Weights of a small transformer language model: 6 heads of 32, LayerNorm before each block.
Each number is 500 + 50 x the weight over the matrix's rms, rounded and kept within 0 to 999. Layers, rows and columns count from 0. Numbers have three digits each.

# layer 2 MLP up, 768x192, rms 0.117, rows 296-436, columns 48-95
504539538481527490494485530469445587525513503444458570547462548474478480472500499553460483466544576488413488489559460488562431477518557496440539
534519522505473428449493513501564533441490454510567473559498570464492450489579447455469419447599481443528413460552453546531475540581535508499431
538511544557502482438547457462506502500544523458565528436501465491515505494498436449411524535503583579542532427448638507539546515529504482489502
548471542520510501465514529537598455495513463612566460492486499590532503479507463485592492516561538458484518509511392495501523443508445553504473
523529492385408538462502531566558427502478435531424421520484456528450424489514392525536550535453544419453391514525516467483388485586457566513577
476450483523524548526617455565415570609427536443470486602503443503490510461415569543563448532473439482507511576495554526615553475497435494591549
631541502451484569406485488508377543632501538547482604571504577442511554508460558449409513507385487443582486496544412471531415467494593522580511
534571412450446488408591479547552547578511431533462528530524508535476460555495512549464567541494618436478454488454452389513447513458489525626496
507441531567472445564558531478421506493466481503535428481592422528494487549671544451381449572454537371515532507488474539482465557519458476487418
463485499479509506531586516496518482507509530419566576494587498474531406552627457558448638491503551490439479493436475462523595586454510471501494
534554501579520431519418467559461481458500583440431442476491502493443500389378515464526587439523537553458494413488556517482412541516476472455490
507580532541514521508525512431420446461501419387463472466521486509504478444510510507508528485496546551488478572553524579478614599584554436440541
486444479528498597600495513471578508475514470559543523493479532436567401476586457477407457478514521536446514512506510541535436456630459508434428
488445560513467499521560589602535530452462563550571467430533520488432497467476528499611551517480380493545466454561431478519553575604498531381471
533423593488537488551512514543602497413563483495536506433477533490494416436441473552508446619513432591489487493491542565503482429507543440592505
436439464620500454427614510524452507445485410547511495523520389492340413582599534459521490480438530452493520619495502517505548576565510495473502
477580503466497560562581460552384509545445499479491510445464498523488542533407438516411457442494493583523541465595540500523534570557547464535543
496510520431503519466453468535510517553561468488435453540545475518506449506528559441504421561447635449438536504453424430524527405519553544493474
463459558538510451463595436470548514521513507480458502500486442493486478527506470581572541371476618535560501490511515493528617348557488475573467
494431523497507501553516582489470502573569438577400508479518567602470566481549468491447519490470467567484475543531485518511545493536484505538522
481407562469562599451490539484468546539485495527517501500415424637478501516493419454539568462492524429538521493485483447528554409433607533474600
527417468508495498536547504481435575434458480496532533427575456405531468443439542412496468498520542554501515446543549456356514537471480448572464
509446412560554411521419589550519502461396476523572535511507462532469451559583494484485488519439446530483463451450407447461444500543561502478512
439524508560569432498598466594526525542466495503506485455457489529444524452438551477455474526485478538543473416552520484466475433502547532513483
433517534485474500475497468518440523539501474484436431490480462512475423462495530440542427556585508485526449468492562533521471525497511523480507
561556509461563491466553575440473514423505595400412440511391498427527513580560360468538502470506527495410419512460397403535512414466463479519530
484490470497414520454497509434494468497481494474546517552395432569486528560431428510545532496532486478488388517487469509489515533484562461493556
504404494511458440559461465487425521585529557539596639467477519513542582441597483545561519511495558543473490498454458430495470509492534507374483
554525443594514620545565562450564521541439502569452464514464502451466603534567542481493478505506532485465549447519519526623477381445504500495431
467511585494529401594572482540547628471476566517533525557493510545582476490549521459557546455559525535451504442474480504502483510525571531451546
544518488582419524512492518451437538558461494479535458521523540610488470543463536452503551552562412470497488399536500511563492522482431466518455
412420496410474504529545584483512581552477493551494542464415480553468527518504388404515462540428508509559520501532487448510479465462521531559506
555460472548503478432491600435472561503529409547491469468467492455441503438481464563579554588491554479430516426543463537481454406520452598450501
593453533505518473598566538508504490423469482505547532509523485527456548494489487446535530498535540472530514507639479605482465494446497506475495
505548469556463532446430492517492570476477563506509466459520557543511488519545493504499508513458454431523428547618555558523479500524445437531480
532503544511530401464442425598485480509478471526483548608490489480484470569524436477439528485483511483449546501429418372549600495560506423497466
485462560471531491600527468373528462433468592533417498475475529470518358461488501557488429501492452439485426492401505519547572594447470462547494
486520518489482514554424572539414537542482433439470462562559500459473510427477518450428493546569500519490425505446529509586546551470519484422534
471514534440509463547521483563546443483424511549533561436565549448478461498460479537539492488442498559587438455535430570540593493507540499548518
523619555484501540482386429378404487472380506541479433502495492590504492393557553506496509469556523459602488463531558524539395490534416434487395
497525498476543497589431465510452490535523549530507533553590493524493462379505445409402545556451417445575465492491525536475499528488389432484468
533463532519554544458486493497483456546446603454540454385444454535564493438502493490507466542539489504529553572559591541566432518517460563553584
508504542505603454438514486449465473455457517418446441478546475372530484513433584585490436503539460571583452555572462582479575499438497452540593
498431446507550515561509501490489457468419463456458528550431410457505449572502492606462542456437553598557459634519526563538492409518526528568465
489471445503498432527580387501425505539446532553499485522533475453505541515495502466498568436559651532564542367588571520451472545544454504562494
557495507559476559493524548424600540521458556540443484445538496436401433515502566568479502482531499583545561526514499558561511466460449434572510
587459503427582472652473455485472583512428509481571536535435455493451433491519372490494453472517492523446467498461537552485502514478535469423451
475410524562527477500464511533505561497574507499522500557478552549459524380536582489496509577578421436510482594531513455476445506448408419564457
451561525534584432522501554475501506573442455541539561517458504595492534453548446434437485498507456468516449455598493500431558402504509571581522
471547468554473537456526485475456494434548450536515483592498521524436482379464464539494429508584505529558467505457493521531553492508438539557544
532411479534522417404514493487543424510481544552391600542452489544497517541478468580438484525551437543597540457525450566508525476543548592566459
563484519620614571561600431538520512451532483512559495482519400480479496508544510492518454549456556455497522504560443514584537389442571501569492
516520452486576443530538468489478506551515627461449448463378488452495559534570588469458583524477507456415444450537572431465487464545506596535521
418486503533585450395581550545468435419498530518487510552516524490445450436436445523503521555491433415509587515518462542453491468592512496529496
530512440486550457535487436605574499543469583503514435521537407487460562401513496518485492505589508584542491520464545518502567396473551533470589
568500574496419416516508419523581441449463528496446528492424487590481481454533545521567471569519530560521496470562388571475482432543513559468475
461606490519507465467561485437460410492557539562546512535457492494421519443467406550536427463470640568416480431539482433579521510532509507491532
527487486476478506519420471488505519485485511454537510518467509500424478446480538419518511434522512587395515505460605468494534437410521497494538
471442557496503561400424535384484562478531541508462539534561467523524598469490530517536524477468518471468663481479567517513595577502553556482501
438470475509552574482467443452402575493456511482533618540432571580558502395610568537487483466467482439633565607596635471522490553509482600485528
508478469509507570530553532562487562516505513534474584422571503418511502541496440395517592511552495494466493576563489488507546512483483539517562
517323485451488493479464499581496513508450489605437619521511518549458558525589454470566435512501524494557480441540421515510451559533502470476508
497566474543506607440448467518508537444525509464513487465567432522454549490500434563471504514552508471516411535508425573481487487437499455490500
594524558404457499504450545472466523551568656486465550460503513438504582500463442464600571639404508578461483594497547468466511531511441520587515
529536427526467558419490488471516482488483569522527557477487552444433458506426456536540431444511538554478582386427504539420593441542555488592551
482517546570487448566415381459467471556508555553571533500631515539576457473526413519487480508535539487492508436534476500572531478582512474521503
490478494460621459498502497492535476525450575612510472470507513534554490453477479525479502476427500475410501484504527513495498584505588527521489
423535430608627503536468596478430498569422515418582476513573547542445513500478446489472543485519457457495521526498449453577513511546597368530542
475408525533548514559579469447540502521471563438535515547557476540450492471487541490483527502479593555448480470500560494639467541459526529513601
554483470548466430485485505466401530570502524556374514518463561502489537516613439500526519516545517466497510481421411515484564476565540391561487
549520537497526442527518445529396448562450500529548611547459505526440493579415584446515519480450535512504493567553553463452584460528452608571480
448536554465661465580506519482466438532472514466535492433454489549534529508577485446568493452566496538492555476540484437425465422556530444453434
522573439435503493482523537463501532562501513484461430486534538516423595533447556471552524476484483497442477472557561454628479417445480538512518
539405462564499490444544555542471458483484527553449619565488615441455537420506576508442517533483473539485482485450496439476499514406453547531480
557550515549512525457571514425536402611520479496537472543496441478522577484548521497492541560485596513470557530445548555593521437533477472463462
506486589434627519449524447455584544573519505525492577548550491467439434593511553491471507436530487479568491475573423529457481457463474541558529
456481571451582468558513545469412524484438483420529482576508357442434451468448514523536458565508561437557513557510560468495612474520515490581486
517509498446544575597407485529544515438466499399455445520480531554492509535503401493456472540435516496478483522484518503496549497475556501463452
489527574529474447500510501514541447469473576495515524482435464505474568488466467575473531556526461493434524537401472481533458449549508483518559
583478531433422530468497516520449528504501467442512489480568344598526446395489570572582509492562422484534414570552442490486438637476507470518556
516525546484517529530458555574486471504487453519487538466518571497459477509477550537532416460508554518435451494463530437521464412517461559464386
370585530442534451524509519443461553537506539411491455484441535592493589463479434450435462611507602606529456459538511523587503487463512588472445
517462472396610566474531497509474505512491472526544553414580573536576583511472485388538634490500531510428396450566497365578470554431565471496513
390388556536442502445476510448451511437482632547521499558493453424429483462487455592574444506524547418468476399563530454489507552422556564545490
463512480440513517407395504533509499552603558528350425398503514551449530474406554509553526558544447561459516544524551483387415451455461534528473
485516642459529464449512680420473467492445490477515505495545504405453474546548420473564477427481637490378478559496436563447644454476510432491517
463628549492488465481498490538482449448558477495530514561523482576457419419548438526502484515530511587421536523432483447538509541524436496471467
484504505554428471436496553499556523541429522459527525503484518571460570376567516536561585520517416478478530527499462426544542409467468557516462
501368500547547527453484442521516496450534591515430444566618441479339456420520528492551435518596539480430543531525527576537467523527548555477504
578473544579471492474471469551520475524458518531485559474506443476495563463556421566612504480461511512486574412477484538541482458506443541512507
596538564478530515520557551489346462577540489469489495513488455364422417427401534558558560596453444511492592465572457494432473565479553493492549
529556473532586543594551454603485556505488455397547500498481486529492566534484546447575483503455523546525484410577467457540504388581483473463497
468364464480513586581520538540482515499453520474516566449521495506315448589511502425503523509520453531460512485544612495496541486473500486492541
500500605558536459451537517593459512523536483428492560502489429410547476489468511611433406454549567532424459478466523563512578542517462523512444
487499539538633520461520568415498556551519557541355498463558495467523582421405537458526447499582544534549487565478483508477526499459465452498453
419467546544544581505535484489554506559577516559454417458500511510448443481545469424524549527441519482439499461499525395547462559516472606505550
509458621480606582516474438496450484489470453504449508463591526467406502468543460484467535556582418463541571482463475538497488541493562528554432
471566423404479572551592568558520453453504498520492535474600523437422500462527575581486505498475472424409538493517643469493526475450461453507467
471519557591504406574569503554526507568486513477547542469590510461435471424482511532518367540529591524469508519416503495494517504466537523484402
463497474454552465599496476468317444497486552505552525512500510479467565490410545519459577448508374555542505457505444468477562524533507556561382
479486487479555441474568547482566459492499526500402605505511452535429487523557459516494458494451452511344425580447501530530530509460394483571464
579496509479402463485575434559514442547528555418546494484453594451521538589488473532558470509394464408615438554550392562571511520497537483451457
413558652479536524533508478550443464611373514494538447513468501510577453399535503452463634505479406507553419467443525464490567469489519538493470
417524454603532405602572570460436527516468605572517439514535426557510391458503504500403535480536531433449398436452496517523440519477488462639512
523469465504516483486525574500430438539488514506561478515385471593476554486446458535520565439481473444497508468362502580491459486546499489477502
504476567522541445567446534543532567467529467507525604551530448495496445483402491449494439504511512448505489475473489529613540516524580426520480
597565560502480533488486599623431503484437507474528529480555503555455422503553482466504485459548451464474597566493340553407480546568592430532391
595469493563623493477545442521548522609502483429443527435569446491484457372494579474496634467447464507550480510563515495542535452492470531445538
537470556507497666591472562540514527462506510442517502528543415515517495505443475445465468450487466571520401482592462555463475533466547510553608
490419484525478533601542511438520467524555396478472481525534529483452498502562465562461489507514516501498606462412501566487505512517498477480504
495522478436636443530518456444473526520574585443521496482442492533451590587532508466564568421557463487492452402517494449553412499520507469496489
509524514528566423438553567536448554499483493585513579602566495504483545452497473465512540549538571566463439488475501470531492442432482495536433
562396540392558480467528447512504477457637571529462558463527545494471596419475522391542544424516465536515577442516419464435494468545517516563388
569482508497524498555475465510525536501462549514433427469558549442531568536483466454545482590567486621449460535494520504519537483460437563624509
457471508509503526454511503520470454500515494508554511576432565604405563464553517631499439509502468389485441497584536467470406508587473353508517
485552540414555534597528499462630506430530532480565547536541508545493449376458533423483473495508487500471526515523535497477566526404427543445535
544559505443496472462552491529406529566461591557514480516443470570449525465565480559510525552443380570548536478572428487530490539548517494438432
483520517497531447491550490522569530411590528589424537443499493482436517577510508534477468502484604451525424497390550597539523438512496493502386
516531487569487568457461476408482574500471464515406583556524536514499469627482477510472497493446616492522553550499427520574478477532499433417537
523528536435446485373362532479600517556462549504518444645527554410459433465571492518422525447580505431381423507527546518540498435470490425487479
436470497614514457523537544498454593490502482438510525541468544460525522494557545445556532458492458478477506466471494505467510489537555542490536
492486482561487430538486498465486568527635532518500518505445552413541437427503589572481465489466538464544602458395487537513495495555503486659566
469456519448554426534473512519422589546428481546478482540522456489445523530475558463516458402557515431524568450595492513543480467530551492700441
507491502421439444501594564543510425440457505443536470513485569490463501577494463572487567643432493404428498556554485480507507479519516538496512
418407470506549580498502461532509561477499477476446429473467469539468570437460525502535454550502442601440550531529487486533522551445545496421414
462627540468539447549547484573476503456477344493454539524368492441509527500439456468439498517461484411585502390526482493532491485568465469476505
554593581488588411379520532545447381553465595527508404526437517505464545479499420489545480536507477509619479513474424451509488470535429448499485
603502565502545564487453517392557497448489523497528492541422482505487347475442520591471505473454507408443509409715537565522462478503550525583535
432460510614521495507468596529407514506497513455492439441499466495457447418444451492475546573488530448616428359493464560505452472515595495517447
458525508528585517491502499456449502436552577434407523607456438573508518573652486448456475498436446519554540559523446475539591592571442516548454
526437484556489452431570470465486474480493568548463425492525522499481466481568494402437596469509526388471493458536412506469576492448533469637519
510513493381449508564464606495415472513503500503498469454610519474429480482544503405531505496525537498462513417481539545506545511537553451521476
422576476460512541550522515529419594456489527520469450445476523541510484471553530515619547469515480471509494452568511422498578543472507482476417
437448466515466487504469512488454442509541522456420528532559509464580496620512469515554440532525509558526497488482519466555417691695551524573519
480535453548405486518496551432494517538429550433499526433510570497499479620495467531548491482505520515474505497460508491463500505544489486520530
502519489526425561456482513602473585479476499539540507466557493582497489516495480560455616490512506491534512431444522626449572503580510509524581
499512514492526489576579504532409479594511539411405601511512489509523507526482502584477510447465448565527541488482515612541482493559520509528543
466522490502467525450503475506506478463453468442461483487498492523430455521565574611416478435501566458529385496531494428543490490569527479556426
539538546467531495559475397575518541501501389490493465490582543503442502514515407583430419540407511532502491538511547533529521462467550496548499
483589631497562509503449561599535520469432478597579423445467531464446511568522505521575481579482536606458500482543541496488572495480471503514416
533458514512523477460480472523566492511401536521583570535484424479556508498536492544536486573459437452523485522536497457511591517410471447449517
# layer 2 MLP down (transposed), 768x192, rms 0.117, rows 296-436, columns 48-95
506455570445580549484427506526529513586453475445520507503479408533455507522500550496406524455522490469602492488511530521389499427495522472442548
467481532603452490464538424462441545412434552511550559501544541439501482530455505483499576525417525505532475453494598547430527581454578571415486
489387562499631566482437430468562512441518431485495579551545449544563582489377467522504466600525444520512553433522470527431438490488585486444506
451447518574496401519578498504495559498458502474527508511470486447560484545486406506485506552546470494425458499404465447528551453457478465477629
534457501527511426656609533545530470479593483534446465591497624456495480473522516554492538470542494418514556427421490556522525486456385493465454
555477528610469539575602547486399652490492543512561478567481499474515503503501571460535549489477569542484587506435525518570498476453486524436416
497595639471489498515555509485521517433492498388630442517456496477517492521549449452463461500510514471509508479426489456527467532502534499532625
530587400614395564507479426421474424476461524532520450507540524479557537439529517551525533529494473564396466591473548463586571565511523533505459
481382548560494422436455499453489537389561557440491525418605529566506558576444436492535511570457501485431413519555493544393522526478571469373421
519452489559524501477433465515563576432395538572549473336526529497520489544507542541528498465529508502450438514538519432498543470524521518574458
523476432460510516458522590590548510542406516477508495476443540494482499546475579559511458517476542335644445475548531607477511434459504415536536
501492550448598543506537443569554436481461467534451515482549524519560515464515515518494433550532445423479416503517486431458474452451483542548526
478503449545547486455493436532421509508529451514521508492600435473563535399518479461483591490545437479471492495546556451525514433440513494484530
466466433382527559510481480513459434475540431576501483496516505525543555490482535492479406516486594512523572471467500576491462477487554503476492
578424501475507401503555511544444469509548461462563487431535467491533521478411488521525420459476418568484475565573463495481522482468477469498504
442479474474517500520506536498468513488549517478522404423519577542565561524511465552487548485576448463481463464488553457480517522453549443532540
534566486525398459509579553473624522466587589470578440480463515555482410468511473373583492502560520530516614474538452485545460552504570559556460
415438519568566498518497504535474456531540563489466481452503514579400496499452480467458482526540493555551489501578487499466464537592535459394561
432453480591569476553531581546403478550567396480544425480556487601583505512609489530517412451492556516490521481467560484481483447443522543463505
473544482418563516473479471492607532466533497547507461418456535476431460444538500483453499553469596411512495478541511488496503534524509539495472
528575402558572478488501511529492447491444520521516511494479467394569422489614539489531486538513448534455547521517533584582429542566474505524451
447475501518470531411563417469469485527516525397544417573494486552465430474514488567429548528462540498455567446563400483491449477510520482538497
529527530559549487520570498605510454441459520486496419489526468489487555434497559483463570542421406428514537443482552466522597440431394539541530
525453586423563506478504536511585583540472471568392535525506522568559502439553603572396460532526452513497490487539511590517450516461489422445456
467531433543439571471476480561481429495393475594434466475537406522576510525497491463397623480407503534490563574496471417543455513454478435530449
424515474581571460476561458478477457503486546495491489594499513426554626483577471554499603432572448497577491498464509529445467446438409533426469
495515548552501469437528462476470487516484528437534470420520430544537509553537458558451472412534584445553573459564524562542455567567537443523413
530556534467477459503440529488353562519469511388464526466466510500493565464597482606530502470469526557470509583554509445476434568551523472483372
558434434411382532523517552488513536427451439491496466467446545567477554506486564462448502438503568420483613533532517511536469484524601479422530
477507468524530542522456432549520461500420511480433606471488637561452546551461476494510495533469381503510576510470417471452548547412426542492536
492539524466474477422464544481409545434487525457562606402568540555457527465509520470542487581485525550395441418480364495580557394434451485483380
410545501523547560516391556463482539417604460398512459472506518471548526539467328542515534493526575476524552477573479522488493521407424527516501
427572486545475523547467561461470463507507531509475491526525489458491490483545481554414565443503486449552560542513468518411471516405502540425434
445468522388553449498461523592516444521499563557449536478518464484484587526486542465503531569493535432481440462563553449476452463426575604546538
461532556483526486575532489538478500474481488565478470491507512446559506418356442528557471421534553475440487555401388405544506465454417474464470
451508514553544483464427413508576569460486627502580462609432536417543487437554533420569582508546502555556474498470461506563465425510574565452477
429445449442484551490455571429521558484456535446496531574561520466496466429446518457506540549463559553566472523415486480426510521573536572592562
455496462561492524575510498511561627517526467568554566430488521492527514516531471590500527449583474488469422466475481468554570630543560462413431
597493460564552445435492528471555496443581426540554453527474453491561494532476476473463509524481596427566577476481548468415508498461593505458482
475532415440561588473469436466459444492507512484493535470493452533499561446515475507533375517519469448603496539438423484476466449434459474520469
503519459447540543504407492502502573430526510575430530528468531471526464512502443442515561508513464490600480471489454428453526545456480497623461
517571519466475479502563502558535513557456583466460438478536565489447524561523428559560479537468486473644459389458497478452513560417453474509505
540503473458519445607541413514471578510474612569529520469523592417559534443474440588514554518488508538534512523427478511441447447469486479513552
484563500456456531547587604586482552468472549471491575545353488554463525468523634480571531545526521553482408536481517498458515507522519425446560
496570504517446548489509557449530550574478540484434554486528421518507484469461509545459478491474549549455536535494505516533531502526436487579531
583497493569487545530474495486484508534458543508406542533410500524481490475517510515510402438478451493556480475449508524533462564506543467479546
484559511539540546362485489459531427461474529549575523536492384456489440415522523581520497418559374409508462580576494507502480520542547551538450
463441410516469450461518534451541515509511505469486551486455467551385471488624509422453589515550560522524484441479537464529490478504496482492451
464510465514488550426424415549479494557516446488583440576505449510544373475453492528530450453468485539526485549564506515551515506497492541613554
575458473411556510518471474533496514574518444432447427630592521467579518482505502436583507539515515556525470478562557457480497503512518568435517
518497461510487520471578507561433518505570487497515582478481504571526508482487609467626475594382467469442498542506586569388462450487459523449524
538514557615444642494495491422518582489524441514458529427483522468432580499497526539488564483639499497496514461517486412442584537506516494485460
496457577553480535489540558515485501493475405504553524611535535459495441528448371549472422400463570535504425554465449502388512447434507501399384
492600459508427473498490509570541571393535447470549438493530443409533466464445516560484501569478498501432521618538432573502512360453539506450436
418460511472533542509495567462519584406565453491466505551503558533645473442388554538517442510414635488448429464587357497490543497450446505459404
567537577497529536445483512456490500533559527523632540519478506473516531501476513490459398472489418445508448534467440305458523529449428472511501
562493497509540546558499394496517465407462474459527480495540503495480437530611448520485466551558434474471534422539503500642495351500561498516492
521457394473551514570464448491501378491481457467502377465402501556494493536410492455556515499560513435543465572466573421515540571494556508503463
511507538438539528423571428536536504483446483560493447476461558510481511414445532494479475527497476376494431492504531452524495452519599487545559
517513579567507450531447470528575507399514551485558495494425457516512447407547504521464517475520466476470595539594574552437475502490518452470517
508451438571597515529517636414516457505474507459473501445491466478395583500500552496435546455447569574421502523486550516502500434446507486521520
463495380516478627489478469527493439526453429501471478534435461568505481550465375495491539481483458458550493495469482450508498377533475536468508
579447490436427557484490568527556402535481462576521531517471475494494484518501446497481521385478523534553454458441561470557454524491490529500444
515617495499526549544584475643520478519473402387460534432526514410564454512458479503478509444460475442528548521548482495542516453409485488482441
461509560466523485487545511511564532525485519502380538488465528566426493506601473477474430484384427583503463447379530511439516420491567505551480
549522468524483513451503554539494556533477434450467518490461399463478489474528567487569569555513487503582506498470597573525545522497499457557539
453576495458442472497497446552456373514609502563478521530473440430500483478520555527517484493441538492440627572512602572556552478495563561483488
544597501520507418495446553430477443610533540534481465473453371520573482523498427489543451537514412494512567457454484530485478526401472539476497
513379562528601601463533569466558517506437472487482673562402380495539414559472565465496470491500476406473521551575531461488510513617533449580471
472447417502477504411472423495484583516510424462461521377488451536526453481513447554501491476391499556488508515546552526523426375443438549414409
484430498573527382450560523560491474468472390481540517538572533433534522550510508516458512488492488497495470542450520517652469462539472506517493
486380422433542501545544517483485587462476444543456553538570588440447538384491484573497504514605515544469464498500556483488506611540585622482575
460521426468499541490567617537448571503563523599462544567516561433556489546484494467530439433410409517503503493501471500425453497497605501431536
449485419345485492438535417397513525437538559614431380600395489551560489474508442476506473458503557508494432478502574483633516481487566491563476
513475520547500528523474569548560565469492567563463481531523557600453379471515472521344469614508515448555529470516492513467513588468426431510499
438508500527454395499533470420525516511501476553405525602481444577460456529444571588432545564324434493485507464473481505440431519539466480474497
482568590479530577599490502467492526598467480577515558520505464503422507550474471532502419479518522524445442421617519417543510571504601446419458
432590529538522455504506542489472460545476551535455539446429535588563408511525513522449452493582476460568430507453421548441480480455520472476471
467579463547462415489531488564510452527464502527621506467551443523482545475498497501491468533543574506474485504468463493468543415527546558489473
485418451525409522533566494600438435532460501516438464507498478481548530434446472634570515550481431484641524489470561563474543532460441482494545
465446510566535476554451580551531547476410458521418422416525564460529446521483464491518513465468531395465424484483461474425516506559442397535498
498605457572423566499537617410580517561458494522404540478558482521418484539564504401460554471494483597462514545511482469525550426505470372513486
400499560472458502402489514453451576364487544473501473474420498475466506486492527421482463573459427518520484527519570494461593508451515536554448
437410500469501535477547503565532519534582457533570453468438594481543552442512440524545423448588543511463557428479579471483520535556406496431453
556463380425560525463561525481496495464483536455421514453466519519489519452400528454548486606476459456509409479413529517544505460427520503483509
481418447566569542492513494515533587601527510489513472629528648492445538405435511524524501542519484375543580479539453475563516421493572477454585
552497486514485472439527462497485603473553508514529492579562463540612463563491394431411433449559421555489444509526404577533501509461526594490503
508504431457508489441553475504481598609513488528577551491484536523506460414487427461516516473471504552454496571526511521509624445498584445459511
453555469506508546544503529540505440481430541454556509524481503539542488501496500444479484493432468471492539501441527436460543494510543513442510
430435510554524481528532469594476573507410463543569481461508531483594481503518586544452487430476510567553468502590493435491585416461471501487507
492470521539532521456532530431462458573480368430430489440480451488410511433561494560493456504489454414497515444623446466568577466535543530594431
411567471514506484611457431512459426448456469461413479494572600504517541430490443440456561395518394527520533572493491423483541511532573464484505
424474538548538457469566502554481432564519468540559437440537447512557468480496510452494496470525464458593525528490434535506485490485499504565533
587413485461468476516584474523459482499623458551472482506598508531492459540427430432509465432445441506508480475481578589555477526525513474580519
464459458500568500499490503526477400484483579466544516554466513602519582528502529535457581537480516466554535489444527469520550488582497547408536
516469479428524399468515483488402554440437583560468570469456481504536606527519494531516473486491516484513493546484429568514521582430545457404540
541506516543521506454493528488408421486556482511484401480507550403538501517489557528495478500589479520482507469569434446455541518531525568422526
451480523497429459454528438491419412560452438568562495564470491533584501496490479493480516353521511523594486465490475558454518524483483481577530
448392434520525503525531649498493483462414570519527557515420514479489524551516452380598497530480478428506527608422464504393487560463578528460669
537468570651445514530562449563445530476443428473564479449462552494448526535535467445434393522398498575476469552599508484517499649456511538542498
628480449571530590543554445560534538470488465408303468526477478409518576555493449514424492488454447501572556506496509535550400458607612522429425
492500481570482476448446531445552471449449498460520495502526559429457445513489536543623497469518597542414549547451557537568495447487400499413549
593591372527645535525524479458415639520430361543545524559462512518458543515582500539480482498485458543483539494509474388530431556544517465406532
558485485559511449435503478541491686536427537438559486370553444475388491470469445482553505486467509548416529415507547554514556531463533528559407
566461464457489515441428529429462452506564517527436460442527539399545506519511524441495517458506570454474564526558516528504471504486534482477416
493525414553381524401484414547444467500502486462582597526611520524519486567512557558467434513468513509524504581550498481512458483509502493527487
421508378531526500472459485499529502536540495468488460527530469530557505459526408429586478519529597517511516494516551416487368444431558662492569
498479478536535441544467429567583418568372463515521430429504426391472521419505541440526519546542528534548534524510470519583558503561438467538536
499482463519492406446476462517588412459443507523469477439549515474522582555516507471465596573475437452540579561421535535502569555519502590463463
492522487569514483432511521595575479490487518500520591491487505478505503562496390510471492565590540507506479431536473544527463521464482516529438
508516574457509432485458477603504541473462431469494478596502493567453431462550457505516505496436488542555470601504477513519682414535517536530443
551596413534520451517407501520474460505506444517497445584513483455546535523621500493497489468602447539474525496525513595468514470456575527498503
511517528511554507439529516469320335472491469521567378527482455427432474509527535512467393572451532452494511439501627520439517498517504503529484
513464466449489455535450519437438398546523536493505490561492505558535491403502415474595523537449534487528516557556514521504529519471454467429510
483555440631494571460574468484517464455490544538401493469479446468527550539406563590467443508572486491527488571428471479489438516507539406495518
518490377616455568460548450575528634381388446504417577470496479507539520512520514468509522452490507498460482537512530555530557455491582513548420
505569556545443441466544359445454548522502460513504478414450512331531476510519459440501678518451508466509463590451600550477555464451549510550532
424536587467561598517516625551498535433500423470570590486458432496574464492453511473424495574503563548497468646582537510529542534478526513523500
526579504445481553468545456540467385452495476487484477463526440428621487542450508556535480453591482470534529560555616584439501423459494487492424
609451353467552535533550510471468571506591423530557472582566527500454455500513568504553588525579462471421490466489634506569412475491565454459651
534503500450629478462421520578516500540490492504424467551550441542485515478568504515531516518506486444580508496457498514492458510513552581582578
546524470465499469503518539412561502485527376452523531406466491477482455528528435519515518497551551585395510564486453493561472484503487389521523
493539450474535540445547388455536531592503434444498518460442531504399510533511482388515487547476388538490579511514551444478481498520505443553458
471484470557459552397460394506556534472565491494461549414583511583541510496497576484436516506577492529541468494483531550505515549516479483503572
496464450511514484535502480520443510436520496568540566513478513487505534526428442553539572536539572479496518489449529422462640511533504509457474
501567526550516573470488462574589395445516483506483497489504431483462543527461482533483475505523390528532466400521606587538525530463525510432552
447419446554385619527513546543488529432506472573517492499514595498531409550457532556392522454515495527515491507524515517527476551439580528477522
556394514454482611428411554548492451511429588416530557473442515430559430571409442566477449513482517510473472520553492521435514494443525487529526
477434521472443518478448505491477453488501528482535455580475512453486440402415478527517596481552550522515424482399429461519521530540492520436493
478568591443439479546506529504452511479484438407496539428526483546503485521457554433505630542372568485522603499455445532518429514570439470519439
483515594465483490485553454586508530592469473468448571440437484565509442561481491569460460485554487537501473509438481428541496569424431537567614
500482463419432517523461540547561548464478538566498591524517458563570508471550595500560547463519630424503575499491473530485544437575533396519512
574498573488483460481547543442480528429490556414435403394491527511572486368414543453458525561505491436533475461527532410560419571524529451474517
626466441542470558514509456557427446491536468581541444538576567535512544561547453461500538528551585456454519439555532515483526434401502416478505
484476500488595512546589528506562511460486465526496445404494466564532481492485482509474433466516478478530517516403539506453561500523501510571464
443496580610472561548409533566457490568498542486513519467493509471418393447429461555473499422436493558532522456455592551618517563476525584453555
506443459489502468467549427503482539531530483526526512525532553524465511554481457516493473556524511480446483481532465394459453425506491563452507
595430500562467501457499547522562521512558609572477521495425540598476597548414494467605581504452554446519586515487441515572455615493538481472506
385493406456504580510536433661517499609478570462585481483504510478477507548470462462413523452401395496490474433515494479548449482549472597494600
506508516393467520416494481514498533527532377530491465550520548527502565539479541449463510467434387444494549460488444542507443539483419454469495
449526509492534489474432512481427455473534507465463413490487544552483430506567549544486463517508515516446533445477523391408437441586522478482543